Weights of a small GPT-style language model, trained from scratch on English Wikipedia.
Size: width 96, vocabulary 1024.
Architecture: LayerNorm before each block, normalized queries and keys.
Each number is 128 + 32 x the weight over the matrix's rms, rounded and kept within 0 to 255. Layers, rows and columns count from 0. Numbers have three digits each.

# layer 4 attention query, 128x96, rms 0.174, rows 22-63,85-127, columns 0-95
127123141110156129205159095194118137089140139108066184080140128089140113060111171201126089121100116135114101135105095171126132142135170163188125094107217115155096154105112165115162101146077104109118111128092105099138155144121131115128127171144095149116101095104164115157134148188074102149
154102120143092174128148116152088182095107098147063139105159131110121128136120126108121109118097135160105118158153110149144128101128128161142119138102154066129178097116158125167113144188122124087089187119113123152122171122114137151174157133117143135152109125101107103131079122154182134103
101138189097079059110095166153093160177062150092198147032125113196120147161081186090091148128162171140126059176130115143159066137082101136059159162087107122118073212150185091199171101132077121086140092157104154138137125120142152110150119151110119082123137142150158063132201084153098150137
108122119157137096105095148140092113124092108125165064115145149139134151156134149119114134099128114116152143058148086094086111168122152145091179092125146161122146144141111174103096150088137150102088117166140165100166173110106150129123084145124128156150173168156146121174143072107081122098
080078112126152165134095166112123123096144106120134102103099107143153136097167101149124109120122165151126143167098131120086182173143131165149134147112136115128142085132141145099132119124161114116127124107094117115146100085156120157139095142149171123113124096153109163141115170117146133133
148157177110067200166153078074095133111123164152115142125140110121098079148117114144133089064151113128194117150088101119115170094098202088140088127142140125178152069093132124108151092151184125128107188112064157094183079168122144104141142096123105169120175111151134095090099205148147141150
125129125154115125162098153064089167139090119161135112128129138121182156118070158142107153089146141164161151054115097146147165158155105122037121122112139144106074136126108119098148135176065146135078094137144190038142153151121137142172173124187058105129117183129168119142128134115121124108
113188105075073182108233081103101099070181060155113188119077082229126159134164089078161106090150125169178178123130157089140107075155130080169118084138110128138232073188078086188135126178154128095166142055089174170104161153079179135135131078130100150094093162132088141024135141142201112161
117187051084174155174081169108114071130096096087136138198098140130143129169090121106205133170108205121168146143121062090199067137139091086157156147130097094079160199131183095100120125140142152137103109162093148141104123128101134104140141165120118124139094151100094126099184118092139137159
126120171137122110137102142103117121102128068142156099114089154125094136128076121145118143144194129078139115122121139099144162089069164130151130031125151148195191121115153146107109090155134122123097144165170177146106125107120173120127094083114138141096169119093133144150143102072125195094
135097139151137182150154127125126130145137104122118102123135174066099093141160162105096106046166087114164171118150126124144132127182153106136081089095134101142165189077117135120108181117134165108056131113107105117162180145081118121126116087157074138146114093070101135137164115148207148180
103078157097141160124121156069096102159161192060120078075116181122095120121140135197122113040178132126135104095132109142091164131118110132168103129106178162087131145089140170116106154168119129114084146106152130148147102132135211184137111129150128096121134188171092124090176109079109139181
126095152087104140083089232127098110164072148112189088114152171127127053058093145155067123118146143153104093101171095127067122129121155168115168139133167119124102153092222216160117135096064119142139027170144143094145160087137088130100096163158143132112134068155166132167164092153080128117
135094136132108153162162150146193115160120135117140166134141084174134144152151077048158129122081120117107198099169161124107128136174080111183175089170100164092162124156113105122120098113118124126097127058134142148119179111129118118112154120142124120126073090121105099136129127131137164155
111145108092136104176118124094081190129112105109088124110133087096158126147111128109094142108146144116135147148175158112101172126123135138111130133152108113127151116134092085083164116131140164160164115089160123120124127104147119141156088145192105104128112132113136095152207182145118139152
111133173104116137140135156080125129127124133116113116119112127051132127148114152146162086141160145155157176157104067180171098133131139176153086150141063086113125131081077108147145153097093224111088062204099048110184089155122133227114115121102076126115090118136134159166176098149060108152
104202145130082058122123176138140115149073115046133138120134142154110169158124164161149099100127158127118086112105163131130110153126136056170144108171140107148117172112184076066085154172093111177114126140116149097094119124109156134104135144160164097156081145107114077067148147102120162189
137114115056186144176148178067120105149159134137161081096147133102089054160129124156105169147181126134075150117139107104091108107146139102128147087085105160146045159157196126159145172152145131177134140125144150129110121078091179077109170103098099142129130126169146137102147093091120145122
129090140133126146150113201113121144114151145103139113086161108113131144148102204141093128137126123138086142103113127124150154095143111134121155160133140102170112111100111181029117145093082139114131094125152174068171136135118129155153118121120134115136139149154147139169118101114107109094
116135133097169127110075181183097133185058174088177115081130181149114157100090193200072126111120156099085094134088079087119118125144110120132178134097203142168114124093197170086090102129102114151117119162130162169126070120154137121107117168112159084149169145126111100142125018101109183089
142161091109188139151117086101067129153064124163119135155183116125189135154102118114113129151081080135121118115157195151126106152177125069123147065142172118146101092101147160172118087087168124131189101070093236132181087160098128109105172171054097085105096148128106085094180109134175058138
132137128104171124127174117177153163133148080182055144137112122045104091123111161149187116123043110084098142179178105083150145141126049177120074134071085108115074116189083155137176053134150144114153180133163104196215143148075147185097134106071118124149121173077073179095129131100114160117
179089128171126180183112136084110160101155138109137148144100074106158116126161109151131115129140168163131150082116119127072129135129116150122095080167163132160110131096118159061093136129120116147152111127120104139071078101148136103141072142127181137106151126141152131114118130168142132127
145156144097117155187186067102081132126172094132115138153058097079082051083114118102145121074198077162207127125131049192133240123157117091079124152165095141160121158132099129113186155145109187168116100090128125077195179078067160135108141046182114140130114079123120202101082180143137077149
082091141134150129104120135092110137138165127172106120147095116182111094120113120139112147135129157095120189118191134134089155141134123143138120098123146133113160128137109110103157130121139094136128080126162125120137137078105072128135158103128129168163121112174137173114105166082142122135
142157160200150134143137074150200107130099175103124160141106076154063170183188127160107109108167140165160109079095130095164153138144136133135132093138160099156155093102104065092150061176128198146083104086081101148152145158110144169102149092134112110041167154107195061104041175146140139151
135126176151095150175193080093133129114141130133156189122105100119130133133154119075164088120114132161153110154071127135182158130141108129146120119150139142099159114198142094087137099124136140093096114173030086153147148218129178116147167117125097164084065159071126149110097128131130095119
115079209142146148145089191185105111120112134127154140081194168107153122143079140141135098194066136112079082127124162123170087164091115157142164118111125131126064139114159173062085111075132081164125110184136121068131134086129155163075098159078151114184166123126175102168149033190073143071
095102150091095144071162104138113124084177110137112062138070130099103126140144115101122140127143117129201167160151096096157170068106117170144031145144103100176150161151094116089230136071163162157130118131085052156175132136154157122107118108113104170141143131101184192123089171165156099149
157144147115108136139173124118143176137195097128068199194189090148139115122113090128124116152137075138127111121163074136155158147123114153125121127110074135104142069138126062114129134130138062143144144091114113116145127149082099150106140115101145150152108128165125138098028151133131131124
114182093145166107097136100051132137111101106163094109069134073132152143085150121190119167051105122167178106133147100108093167113151107067163072121145130129154157083101101124132164183175159112134141157108171108105138153125174092088121187078164159139137128103095174121110078140124137113144
101082160118136148128111127114119139111162175102128127123156138124134142146116086138103123103187127237148072108120108051091151122129140146090127133151103160122148169088138138067121096143094127139114118122154128094115085109083111132110128155160150102123172114124157123167137144109095122160
093063051115134138100124107118145146164096101096153142114157164110089135103111107125091160077141161168109161098107103096139210127150128178059075174139137156085155158069122161090145167132110086184194099047167143078165106125169099126094114154221132155161140080182143148169130154155119126104
145116062131177186178102115158125095136156129124092106150154162188151092075085078182118135171131131153095098169151162147113167128116109174173127098126139131097141112084171190073122147096186073153130065100179104106143149116197062181098126134151170167144107059115106217151107098085095070141
140136108091129110067064171157103113153113145102185143124127167142162117085084125126128152112099132116078133146072190171152101153128191112078233123144182189148067116096153176125123089076067154105143121168121174111105058096164169149088127172141152080145186107151152054164157127121088145058
157110151112134071129124110095114117131136092150147168162044100119116145114138129158158123141078143108125130099132160119129103134136100118176124107161161173166104089145114150148125095147154115096152174165121203113047125131111134110146135133088139109084123167109141111073175120135137129126
129156122142102134126093088101131143121177090170131152153084087184131104112159131087134143105115118085198108117129102196132189106093117087102137144139156081149105207149093119126123159175162153113131122111040159110101139109117111114160112107114141134120131117125112142089098198161230131189
133112116139115160109076109126143070093138142109190104121121156111125141153124124157127200112104120136102188152156140113113166099097116094108161117147142130167168193117126150087130107133096123156151079130137154104141160088124140136132121114152108130148088116146141137163111140149119134133
130141126102099041146066180153104145130122134112146109136159121187143140167117149089103144170112139054135064164189154128143079142072158190144157121105126074208148197156126143146107112061086072093134137151124133134114152120100094115158139172141144099150140162134128069133164096155072152081
144178116087107175153186082070207165107217081090065148182100089157072122121105120252113105062170135165188134125139081100169215102123113081126008125091159103165067161137069118106182158218135123098093180109119093114104159151096147146172141002111162132140123161195104141068119156110102101136
078108146115146138115127186124104119136120117080190118136147170149133129120113137130111121154171102136112131141181154110138092136178117174110194106116147138168080168106179180122112085070076118122137100187114135183138147124136157105130139160095171129120118113141076080132138094153087097063
103139095121104156075106173144148092151201094148154125177183135109157146157104148140127152147043092094074169095123235146169104148126143135150189114144139179130050158128127163113095099119180042121171166080132179107110099126094119118121114131114166106134116105132075122158131112110108106097
126192066099107191118135100098141100133146127138080049120143100061080065185128074017174146134123178091149148155155103153200096117108143110151091149121141149106171131193132085096163188200162164117112030054078085098123197147129132187142093132151039112102118086102187202164177143092170149205
135148112098133182130159066128113174106116183148141144087110154119109164068101152151117123111112107195069132139135105161107117135165153120115105123112169127132114118165095146129084128175125141152171149184070134129145050124115149135115116119171111142101092119131113111115111167137169169158
171124116154132163154114136166143083077149115112078130122122143104120132125134150121195108151137174135109071123153082110151131084141156121150162151111079055127097122125123132150142171172090155100076160139143125155119146124136089144213123114147162098173120111126076134114146119164173129111
130088103146137145127090157137107162163156113098169123098130144112090176125110139130118137149102213097139090147136175120113111133102147127084087123100134135118104092107131161063125158160107057074068152095122179110093141202133109109128144145185130097073145125171150201078139119129159127132
111085159194116087118145085136127090139144168112130123115091160140088078102108135092162111112114103159157095124128105147133124181125097132162128120165128101116132156186090104133132126103117170111119103114130181087100093133111145124104121160127093157140208112152156134152133098102110115149
091095128147153130135094114091101139108127128166102066108167129067183170136120130161123098179109158092121124112132122133088154210150125190136107086102158137142159102130153149111115115128128119171138135141106094124107122086135157148138092143123190118148156077158131160129100142062127131154
152166197129101127084125116104192138158172148155129127144111103177125157140122146158142112124090101104144115111157096145171114123166143090145111127139131176170121099165097100143139099123182167165123105139052134108090078163131150122124106139074089134097156143120177134090137127146096163137
164136092140105159147172143132142085101112118186105129174106146087155135079073027120092142119161112183157215123148128124089116108171091147091062082199149098114113114140132087163140113174126215111158130083147108141103108106149140140131095092024138186132164109134085066155135135160196139143
146124095123137109143164140124162133147103050141181132046091165192193121100125172105089116233139134138108216117111074093118147117190123068072139141150086131048144142119084081224127153081089160183151116182161172127106163112190153090107014138063103147054145118152107082149138158130123106168
136143136091151090125112138100134143121161132100155100166170166189080139105130133179146137123137072113116093166120100117101155122140118121119118133122140106147107161116128093185103111100156168124119096175130091125122108151128109067062123139120127120068148114191140120138153140123173099164
128150182135148110113125166097111111102134149026098133117140127141135136118174181110103155141181146137110146103136126163155105114127084171132102135100146109121156116129137125102152114098149122165122177159126128111133122103144127097118138130063135134148089158069116073081124129123128146107
131082084144185129101148159159133124145117094162164092104192147135118162115111144099141160123126139094102126157151104132143079126191187101050144160096154157122159126144101124164149185111079100096144094128112170124145073134109128143075073173082092123115105118175128102148142147117137144107
085158129108150096084015144190129121183090193098165170082150128069112120197124148185137127144173089085105034094134242125056081146082128147088219173050109132159063201094161244122024114097108030115090102178229209156170143090039127173088224150205159086116158213160110100070184124088088154100
134132102084176183142143164094139141148160168080157134133096099139097159242138103200166100097197130123090132127111079124075084167137128130108129142116126139123105139132194131164135122148099112154113039152127101146092128144087124193125121158156129129085122098135098091085128133098144187140
135145114114068171144157093072094121114110086207101137102108148198149160158101126099171125125114085100131152108122140163098115113160075128123108163175130075079153057113095132127165164100104208183161131077076209153179147149164202158106084057151150145098071086145161108194107120106077094122
105151091126152123122090142176111123113141096152126141149132175126119100104169113101151129145157140142120097074143193068080154134167138143141144098144140142121075125099165085127132141117076166116162141124177085107113133111123081137135109118181159109123130127142144084191145195142106107156
129132160193158154194089146098143211113176113095075148130117127138108158121087069136166139174105127132142159132161086157074111103138110126108098165166133089125149111093027144123100103110106210079147091156155057132094152117126098133163120126116159173113163088133127150142104146141168124175
096151107134138135161118098154131152132184112048138102150091123168132189179136150150100131121107126130128176100122097162071128139121066137088158125110119138064128116130119106137141142113087095124162143141192166089116116117144161173095161136159127131155098134139104097094085176153095131153
141093089153118130146135076109113160102118174154124062130129166142094075118106156138155184118149111197113088091131139125085134114144110148104110191082179151127186107107148118129151141106099133117054079118084094151186152110120105099139131107118102144129141104163219120157152147126130148112
118113094116115128101146134152150128103116140112152149081155108136198196193129135144085116179154102141083094097147169065135102078115144106140104131104113119181101193117126179125124085089118101177172105117184113085138167171084144139122199111137118090130079150143193117161097083088181149121
128127095079145154156134149127094127159140107079120158050081144090072165126157127136132128123167131184069132164102115148157122134148115135127134173082193117158103142149179098098099065091087118159082123175151145139126068123174157147107130143148136100156139117109100105092144104077178158147
106139184155086142127111119190146131155144155129109137114153135115137160138103073122152177107080117110106078139166130130119133183143122129079125120075129155140108187068161165104093110091092048119086126158139179169157095137128122107085166164162122098149100162148119104108129130094137101139
145124121071183099150150147111139121132100089132143175143137117124085146078166173117168132158020134081133099116134157147111094102125153181205168077157142145206114102129125127151113093153133171170126140133082157135130113101175151109105080097110099117116190149118137144107100066089126156113
166176115128106156131145130108074136131135143125102110109129055108163088133122116096172127130184156133125142134078123122106136114122193134119106103167106138127140155154150130170098007156164124081190149113049119136157056138192215133097077135096134109144148138142126144070103160144149070154
128130067115182109133107166116164119137092074176163139124124143096119072147089180121127154129186149179171117105119111106156092141112073165062137119134183106058163098104147117149155116113147174131094095109218165139089130101134121183098132143153134136120115116153097162137154093120118129139
090123151102153139108134143104059133136108174158093139116128113143182127142154102190130151131144137136158123103112120090121061160060144098052120076118119195084094195138135109112145124095157085106105106128122134143141129100152139094090130122134128166158189128137155124041166120094104151164
142138117113100124140145155114096109131137115123093137126123150111125105131106102140159091158181148175131170135120166118161135117141201108092143068137224137127245115122199112059124112073166157111115118095157151082057185114121085122132072117148166117105120076127148124170147164135149148151
171152123145133123149152084104130111131124119140150150118099138093155156138139141118193120145159118075093135134140161154126104124127154087104137089161140106116146107169162147140104147129131130047134188118111157101134144162183151130100124121078140171087161110075119114137122128133122137060
113126157139057122152127134125164134103101106121175178093107161121102164125136160118163110077157072196149131113116164141118145163115096172138115080071167102113140133058131155075158131124110116073151148137174149097157154137081166167128127116125136162159131105134104134091115149175138090100
122160114121120104177177059135124191104192161131064140104119101017145144113170122093151103111149147100086125100136095102140133107116126181136072132100154131130208161155111109070117183133116092067169162104161055091158108090227126075124107188181175170197100070122144151157118187134133138159
118140114136093147133147111119104144108142119128133117119090155138196129121149108202110156157099091114165146107127165081100142147145116155179131133115094117135113131111133153119112100092120184142108150125158129139109162075185100106125140166125152179126116122116133136162121125174147130093
089185098129147144140157117118112127144064137118156071133149112232150126087110164126100170106108190131126190165165110171105120157101140078119106117174144097156077117145099097187131144098129110117182155106129142124166161128087115134081138055149108130101121101155093152147104159088163059128
125140078148150128135133161113117141092152178086105152139183102149103118126182195118167116090110128188156084162087164112090118146121086091101057134141128192151104123127103137115118091145091174091124115129083135140089144155100124186161118116143109104083173167102127174108108167108115130178
160121093097143098101159151179129107115162079118143150109075159133087131070154053082125118144124137151103204154133110139233081145196111113130136144145112137128223074139112108107177085112096169125183101046104108134100042143126153109181047169083110140092156179093110147167140135212104140105
148202167134105087096103161159111099154063182142117150087138111157179145135154134183122121141127122165079113129081189106097120157106080124081125086103106157153083216091174150129110076130127048115142096169145135181127074136105160137121155124162162112166157175149057131121138116106108089077
111163112135126158077140084132086141129100176164163093164170178106100142183107153181121072118132144129094139080072172127168075134129142178152138088086128203123080120114158182125079107132123086112130091136139124120164121130121116190133164135157122109114054137154154079080147124153138143116
167167115161077128148161119122128152124174151126092194104112089113106145075123073145174103122124122136140104124086137123132135134173103089135114084132141144117122129158102087118151083172114110112148179163076131136122155184147127147077126101127124128122132146087107111129127130121170116162
103114076144094141154217111153206115108146106121165132164143137104096144123147078094168160157107201055168115168167100198177152126115101119122120104186112134147146043174067164133157131104208150131081146059076071075083178185159169086134098132060110114150115085090156160104190119072142100167
191136151151110148127140100080175130109151165062154164139152123129117149133142072175127146133129086159114139130149140087151147113152051078071127104133166077151158149078104155115158101160104130163097099067141135162157151142103131148139121071159102107132128108091126132110089132165148126125
146156156135100066158132111075124120108177164121178120125094111100129147180123193119093131116175085070141082102104164103187139126095115161153102165116141088171133128128133121142119092189126108116116175128129140101138158139078120112152172030115172131095114114088168110094156142124120141130
131140080066148045136108160118144181086111099124160104129074135146138174111134082151167140175069127111117100127158125162135119131111133106118107169158128142147154134158097131185121105104096144103105143138169167099000113127183137124095151123121153153105133168186166175125095102112149128113
124167162157129149054152131095084170126085132100167108062152173154144149180040157097124164122164125086047112142130111060110117157122140175123115180094180150125127184116150143162131045115087104122136083172168127158184076138053147104072113174155144132153153153132141086095090109105092141108
099192119130095189141129101132071194156169164120120124047148152073217159182086139157095126112170104134117133082126178010211101130117148128122127132085111158108101161066105144143110163095113076088127122142191135147171115115142117093133214108092183132172090122187138153150121114112116148138
# layer 4 attention key, 64x96, rms 0.157, rows 21-63, columns 0-95
061101126113113106159139116128092148146133110145184156116122148079116165126172120121126055094068103208157129144107163151153117118127151082135122153167189158154218116135098091128105075075082081088116143135141115135110179162109094160171127181099138138147081164067149107094113138149135118202
152120160137134088064107150109112120087175135168114139171116090110104137192158119149170172105107167100186121104063141101116141111154143158141112231144129119116115082107157116106182121117142141167161116120124143192124093158149170065157159076096101109142147104106086155064139121133175123172
219169168136107091158182119132184150111122118120139174124084171159069110158178134157111155087113087107082117120158133123172127008072100087131120181173104099172126136160112113108161161132091152107083105143151103132110173187153119111091146084144086113098101176086148117152133163131103132110
109163079182110106121153145127159073102099123061184121138132142162149179186129119166095080144148084191091152092165180105156082114129073125142155099078133124118109091182169104119093122152090080145116105158137125208137118129018166197127173150121163147119149165087061109064105095180106154157
060130118105155112099080188103099143117152111131137075157156113162171108128108147138129111184120145137150135152124122185096149255150103172146071043121139115062121068114119097142098111147141086137148147086118114141147162077126124108146108174098174098125169098158120130096143150129121107159
126133127064153124134180166165119137000085118125153090141149056119199150130111140136100183168141164105119105154117116130125184100206101133129121116064116076128115116055141158140080086177112125147179115140139135151124160129098145150163120097125157000142108107160145104136073111174182117191
074105168143147127115089128129090100205150154148114116131140179097100103111145100138105068135101171114142143111120160121067095198149144161132152125125136148141106135127126139119135151125117146136120126116101134144099113071132132083126130149119127228110094135114156153103190143092094169119
136134150124172170117158035100134120110222136108121082153102068177092058094166123138116123130109134148085131143132106139067149130130162083195134146123100132066152079088148081200179173104183112099128094093102099186160166116121149135135129155131116089088138113113118157133102133113135097176
126108106145163141128127087128160105156170125159099094155080072061110118080062119173079176062083121153135144154136080122121111110129139066130129101158104106141103124178154077098150142139154159172146078082149123111134083155146110120076178067131104106162110142180172155151112130145136148102
139129108184151161128215106133119162141114113183116146172142112113162110056116071131153157123097113142157115149131075089107100139143167140139113104142060125096141072132091156143133103145082135103129117107196118132094129142137165160107082132122150126173154141081192116168137062113146164121
142093185089140136126128148106154163159114131104117185095129125133146132162103081125095101142102133194069086118103033130202096153130146134110218151057102059151071129127109169128128171117139161140122065078131184086083149164122140135140088222157145124126176131165181097122163137177104097131
101108111106105141106182044104145095159136123149145095143123127103113110134137145153114152129119128105115156052099114143118124096132089133115176121205131123107136118124140084067131147116142129176147091068190125170095058138169134150126142132187100124140121125110172160117121162151154128134
084132135117132091109149174100152137108117053117193147120128114136124172178140113187121101116093127120109133103097156112143088140204119141116123080156224131163116170134078153110094077140144137111101144082105150046128135134130099147164117158098159107163142086136141116128160149088145138144
122082141190131107119121115170148127141144127096137092121148162101149172119087165230131175181098095132170113122117094178156066162164092160098156150075179150086115039115125090118100068087120123068100127156149124164083074114139109136138110184109145096098151125137138109097198118113158120167
171098071113157103089075114161098142194141113118123128133172112146176128113108160183179154147101082141129149105164082091121162099070146116113131131197140114171108173116118138132068100147206094142081091138207075070146115101033132073104147099088058168173133130116159168166116147140162078090
136147155103114130170164081126156123072114142138116153155181092124118118115116089120112139128139129141153176133101130140117148102110113050151108118108147086123121131159151181130129105170128141120100114125116155147149167132115143144141150116115119028168109139137097139152104125158168094145
151105123160113121122142063142171146131115086059114091166139149119196073151156120146131098081105074123123158220137057112123126152114084153136120167118105141064096126121172107200165100114108106144067123049155130156124163093105172129109130077165131126143125116132124089141144140083135166171
129048119120180096095104191105132108176190110112123130097138156083159089097094134103135152186151106174109114073120137149169120150148138198076116169116111147043117176114097111128098150123169134117097056121185189172142135135109104153117102184091145133152116158156202159194125018101125089103
075112159155155177053133104190143134177096099120101094149142114127128180142122063135156113118110073146177139085175113127107170126143144109114098147140160125138136108109127146134116106105125083140128163071208111068110143169071113217088135163160147142090164144081102115125117141128174125154
233169120126101123167169088166134147206145129099160155149103121130098112175138060120122163075121073147077158117099182131172099002115138098146145155201111139122144144133081110145126161089119160108066153106138121101136157164156115119146132098167096135114069178101097064112146129138156110097
153134131130154126082154155109112152090146137112216145150120112096123140157094088145128177131083110126104075117105111138159045107138146162147089130108137150122164132135112176112115109108121130124063136143154119142079096171138103130091117176127128153112147146151142140048150173142147106115
113058093080145164069116150141132029118119133214219100140137149161179090139124165086112138160102143189090161081139158107058133104178173169076124135141094136129114106145148100168109139152117087090161215104095096138049203104099141177123125083136212121122089130092123172126139145049157105087
189116194118089151162156142149141114119110192105125147123103157138175110082140158127132089106167136095103076133073106113114155139146157119217080160183135070179120096134156172070067070160103125153137126143107171105081040164132078078143170142131139140111166112146140108095119183118164109056
158089086055162116101070170175109090118116123173162172122116155094169158093101090122140113166056182078111117178075220140149177114154128151142223110131185167169120065090125128141135092133132167139116102164055199085152126146078142159149155184068108116047106124099103084180178097115077095110
024087135147070164144096113118133114165177167094110113116127149154113151086175124134128171118146151135059138138126061146072109096113141102133128119090183141105134134136130126169171138084127155124154058145188078152121107136123100130083162084165108092144174130140102166170137163180109132165
030135141140108118118081157146131132115107137117174060121149134139139141066077109106133121134111170127175102139124125140120153255161122175107137106085130151108075074098140114133074112101127092172159101159131136133125103078080146167163098172140196081123162056167167189164122080156096103186
139174133102105181179134103100114143095114169132140138156150162098090168162124053108180138099134111114093118163111163109097125084134067070087085140123162169134086102143146108119176174102153124148170092084154102160140099080076130150112124198102114157158094156147102109087156151144147120142
112147125141118136123096137123108103198151114139099146141107184135087092091148145159138047088100137095121134093109141100106145150086149145168117096137139198161134115157150059117187127147155126135141122116120126151109111062103113092139148152112118223123182166134155136098126123119111147088
092106069117128113041106203116123174091117187125111080152134078168189135148145137082086189171151128103135105122156132112186151150137124145141122108098145173123099098166077147151115126132185091118103166104082145132121157075066091144171121151169173089080167160118172109142121118081107094156
122118139142079146145101132107165076153082150121125146145170165127106136089123130128134119138131137117183114170092139134180121093089124152177162167127124139080108119112173118133151146142119111168125106097103111120140130113102096138137148134153100140139135153112130126043078096147123204133
132148192135150137109088138167162135119126163148104051114084143127127129078103123116134127102139181132123104169116107141073171126126126121098115107101132132166180134106122143187090112101165118186174131116163118149170162085125137087133150091120135098152136126142134150123091114072103130130
165046107123059163102123139134084114097185086160119105211107117176138097124098113135122137174138123141120133052143176162104165126147160110102084162136082102178130154059126159094127154130154091162205069158163101094145151086207130161130121068145132125119135113140092186160136036092128148141
139107094134101105140128153163168147103084085085104122124076178119090126195124101120113141177191139080101182134164138162095084134152151130171161136121203097132123126167110170102136114144128117127111104119143173116152133147073142178173083093126155112117103118117096149123200122157151118105
128144104152150121129132111067152128143121175118121095110085105125116125120116137122091142134162152141175122157069118194081092121075166122120172115118160119117127145160152088069104187171162166141102159187111188181122089100170115144098155150074132134133127110103136142053116122115137121121
093089074115106152154115132090063183111130047180117116151049177122162122133135145101082128130126181160110147101142147103145153140144216149160140172175147144197140077132177122119078159125140136104172215118109146093157187077124073168094110111110191091053103149115217100161134063070088161112
125086172182134120100139172113077137128120127126141155064176063105133169194105104134129136185151159115114117127106130114095159136122117089143126087110206155103138125115125080152130122098137063103078130160113152139079084150092141108157144168132141104128121145142102113098161052147135115168
164108128149169150081091150141124116163109103094120151080119169111103126157137119118145102130124111148137135124113165129154071132094173133107124148172130164102105102172137127158125142126119129101087136103098131119120111095123153119128124166129102175073187143134137168129169131140085117097
131169169131113103136082157106092108089094148164138112097153122175118113097142178082126082096167165116100148114132133087145092108163141162123198128090058082083130104086127101171121152149104148091128082151140132160134120168098126159127168099141077146111124170140121139147152159142140149089
203116100152099119134183135111148153224139096157099155109138125173098108150139104107156115103122101160117106125133121169151073050096161131125176210158141127116102155146154128165114180104109151116105132119146083096112103131102086152089132111117110142079065152095116128184167152109143101106
156112114145101155092114157169176161158115136077102184105153131164114194172136141148135099123093137158109135134141189124133117097104089127137168128121031137093083130114081187130115111148133131134094141113104125089122173153168128132172081148069126161106110142084119129138103105119129119103
117126148128136156085120118121125139122130171120121147097070181099096161115120134155106126107170114151094100127092162123147100120119159120170101105158108075176132080113188164162125096152146170192100146108170154081157187131139097123155129115142122111132115136083138088106128080119147154130
130091067099150136131082165178107111189132144152172155134100091119154155166135122170152149204060208105138120138127128130182104167132114124170158103069092127127096050091122110118080092098132139127089159125168102112130131103138114149076116148134187118167148097165102123125139041096182101129
111059069138161076059087147166140138166086108147151120115150106152126150169132146119163106146120131130141123197121187147160094162109112123087157061127100099121101167086106142184118161046131091113134086192127145107079085116163147165108133150218114100143106139116222096092121084134155075119
# layer 4 attention value, 64x96, rms 0.129, rows 0-5, columns 0-95
165070078075140131103086155095127154143091129164095170111100071158102135057149113227087160098152128176134120126191125094108113126180163130154146091124124147153072075118127129134135122144115115096178120129140101202219132153112128140170154111098084125139108155181154114119148116124111098081
083132079151163115154129149196162107126154125176110138132107131130090110144061103092176125096140139118152127141157127164198163110065121197081163109139119105103162143157172135140096157179140122090115166071099073143113157131115106112111129151153110123174115114153169124085106116113086100111
098148110187123051111131161196153073115128105134101145125146076097090130063125152124143129144123140164129164187160119137170146124117065108099141130126100172129079142099131143157102138105135140121105154104184077102094115114156144075139140123152157135094159147114143159172132197204106130081
146194072133099139089072163098130052123156171131142115114206119080136103157152142179056183143113131160171119076140158063154148107135117135171068133095114114147100142120146101127108105187111140085061073093121179148145149127189160135092101156140123120121144159091167114136160181100104064097
112196150161096110106096109179119086119128116052196159113101146102121150111160142113169148065134145163157183149127103103145140114155129165132143144118168133095147104182165176120139121100138116119100140079112115075179096098157195108156216133110128094116124122097092089130133093143182132115
148114128162081159099119139092087173122188056127125154142046131173154097111153135119206102096147141205093142126207124055157131132173140146145086090123159200101118110158167099133118134091077103138097124096117203088193112121151084095218174163170085161164130135127125082129099113121113159078
# layer 4 attention output (transposed), 128x96, rms 0.15, rows 0-5,64-68, columns 0-95
023113130167070131181150144134107153138146178071116098120162160150145108159107148121147095141085121164084115151158133106135160168077117143126070086147060111084088166107123163117167130103115141145124127095116133131183167095076118140119146147178096163146127103101116149129166105178096148195
133117115107138161090169160097105117103174139105168157077129092084118130118118156125125139147158140122088112124143124126099172148154135110083186127151143133189114113133123155095122087171047124152149086133135115132134101131139155140130130110112120122165144115171137125075085147151150139118
165136135095143144125111114100129128131153117093143140077166090130126139160143093134128147162093124139148087122097110105110043098150125103124133150136142106150163125147155116153078091141124105095108159083159157157177097134160138152160137113146140086084065140170137108109100125103198141170
057098157146137192155189167108100168122102095088164095110147102153109093108090134157154104164117105146161136142137065121116099244115116139150108087096086139102105136139129132144148143101160095147147131140156107122176117065095169095097131130155169182101174096103111127086169138135087153131
118133114080092146147101157164083207111101142165082127139197111121147134140125152089101061146123120124151121116134129127123087140147161127139139085117115149132081141136162139133143112090149147135113101107090122121153139100109154108160152100137175175114135135171134097124097140128104147138
133127119112140158155110091150161141005119136158149125150182100117188148124127143115118145141097077124124113169097129108108165130161116127095164137100148071090128124067163145136103143164167149118153123114129136174139161067113130167140112127122139000173098138128127098153099148135193112144
106134086157146066133069113181138116125167126142179152143152124111106115078115200146105072211133147154127134160080129154171070137087097125126117089136146107131187058167123069147213094168083131094121082158151147147090105145076200110104147213088112089152149122144195093084093126139150116099
116094145128107158157181173128201095070105126131085105187134128158165158063169142144089140199096123123146148130144113155109181124170104178081128144062170098139107115102091103178160177148168148163155093120159084080122170054145140105135121000095081156128095136157088157125130112114076113172
137105147065189145157190124152105140203094108106162095124117140199106141164107179187154125147097126153168157090123167131072148060156117186169057117138135069145107077096120165137137123130109137182121125174113120143100120149079112086111126127122118109067148107153150158096117103064137095125
120123138125158097133090104107160172153220155093118101087131110150113094122109124107147109133189097045184117109124084156103123141131173150033092112107057120128089036112106131164153111063143109190153135109132155180147076061108104104169188142138177133134150114142190150154164115214135152081
109106081149145150073154124127089166155104146106142054148169166098181144158142104139080154159074159077176047080115155124098112130139158132146065127115160113106159104061145072188127079046168184138060098109098103181082174153180066136175132136174131175119191091123125153197155148122127153148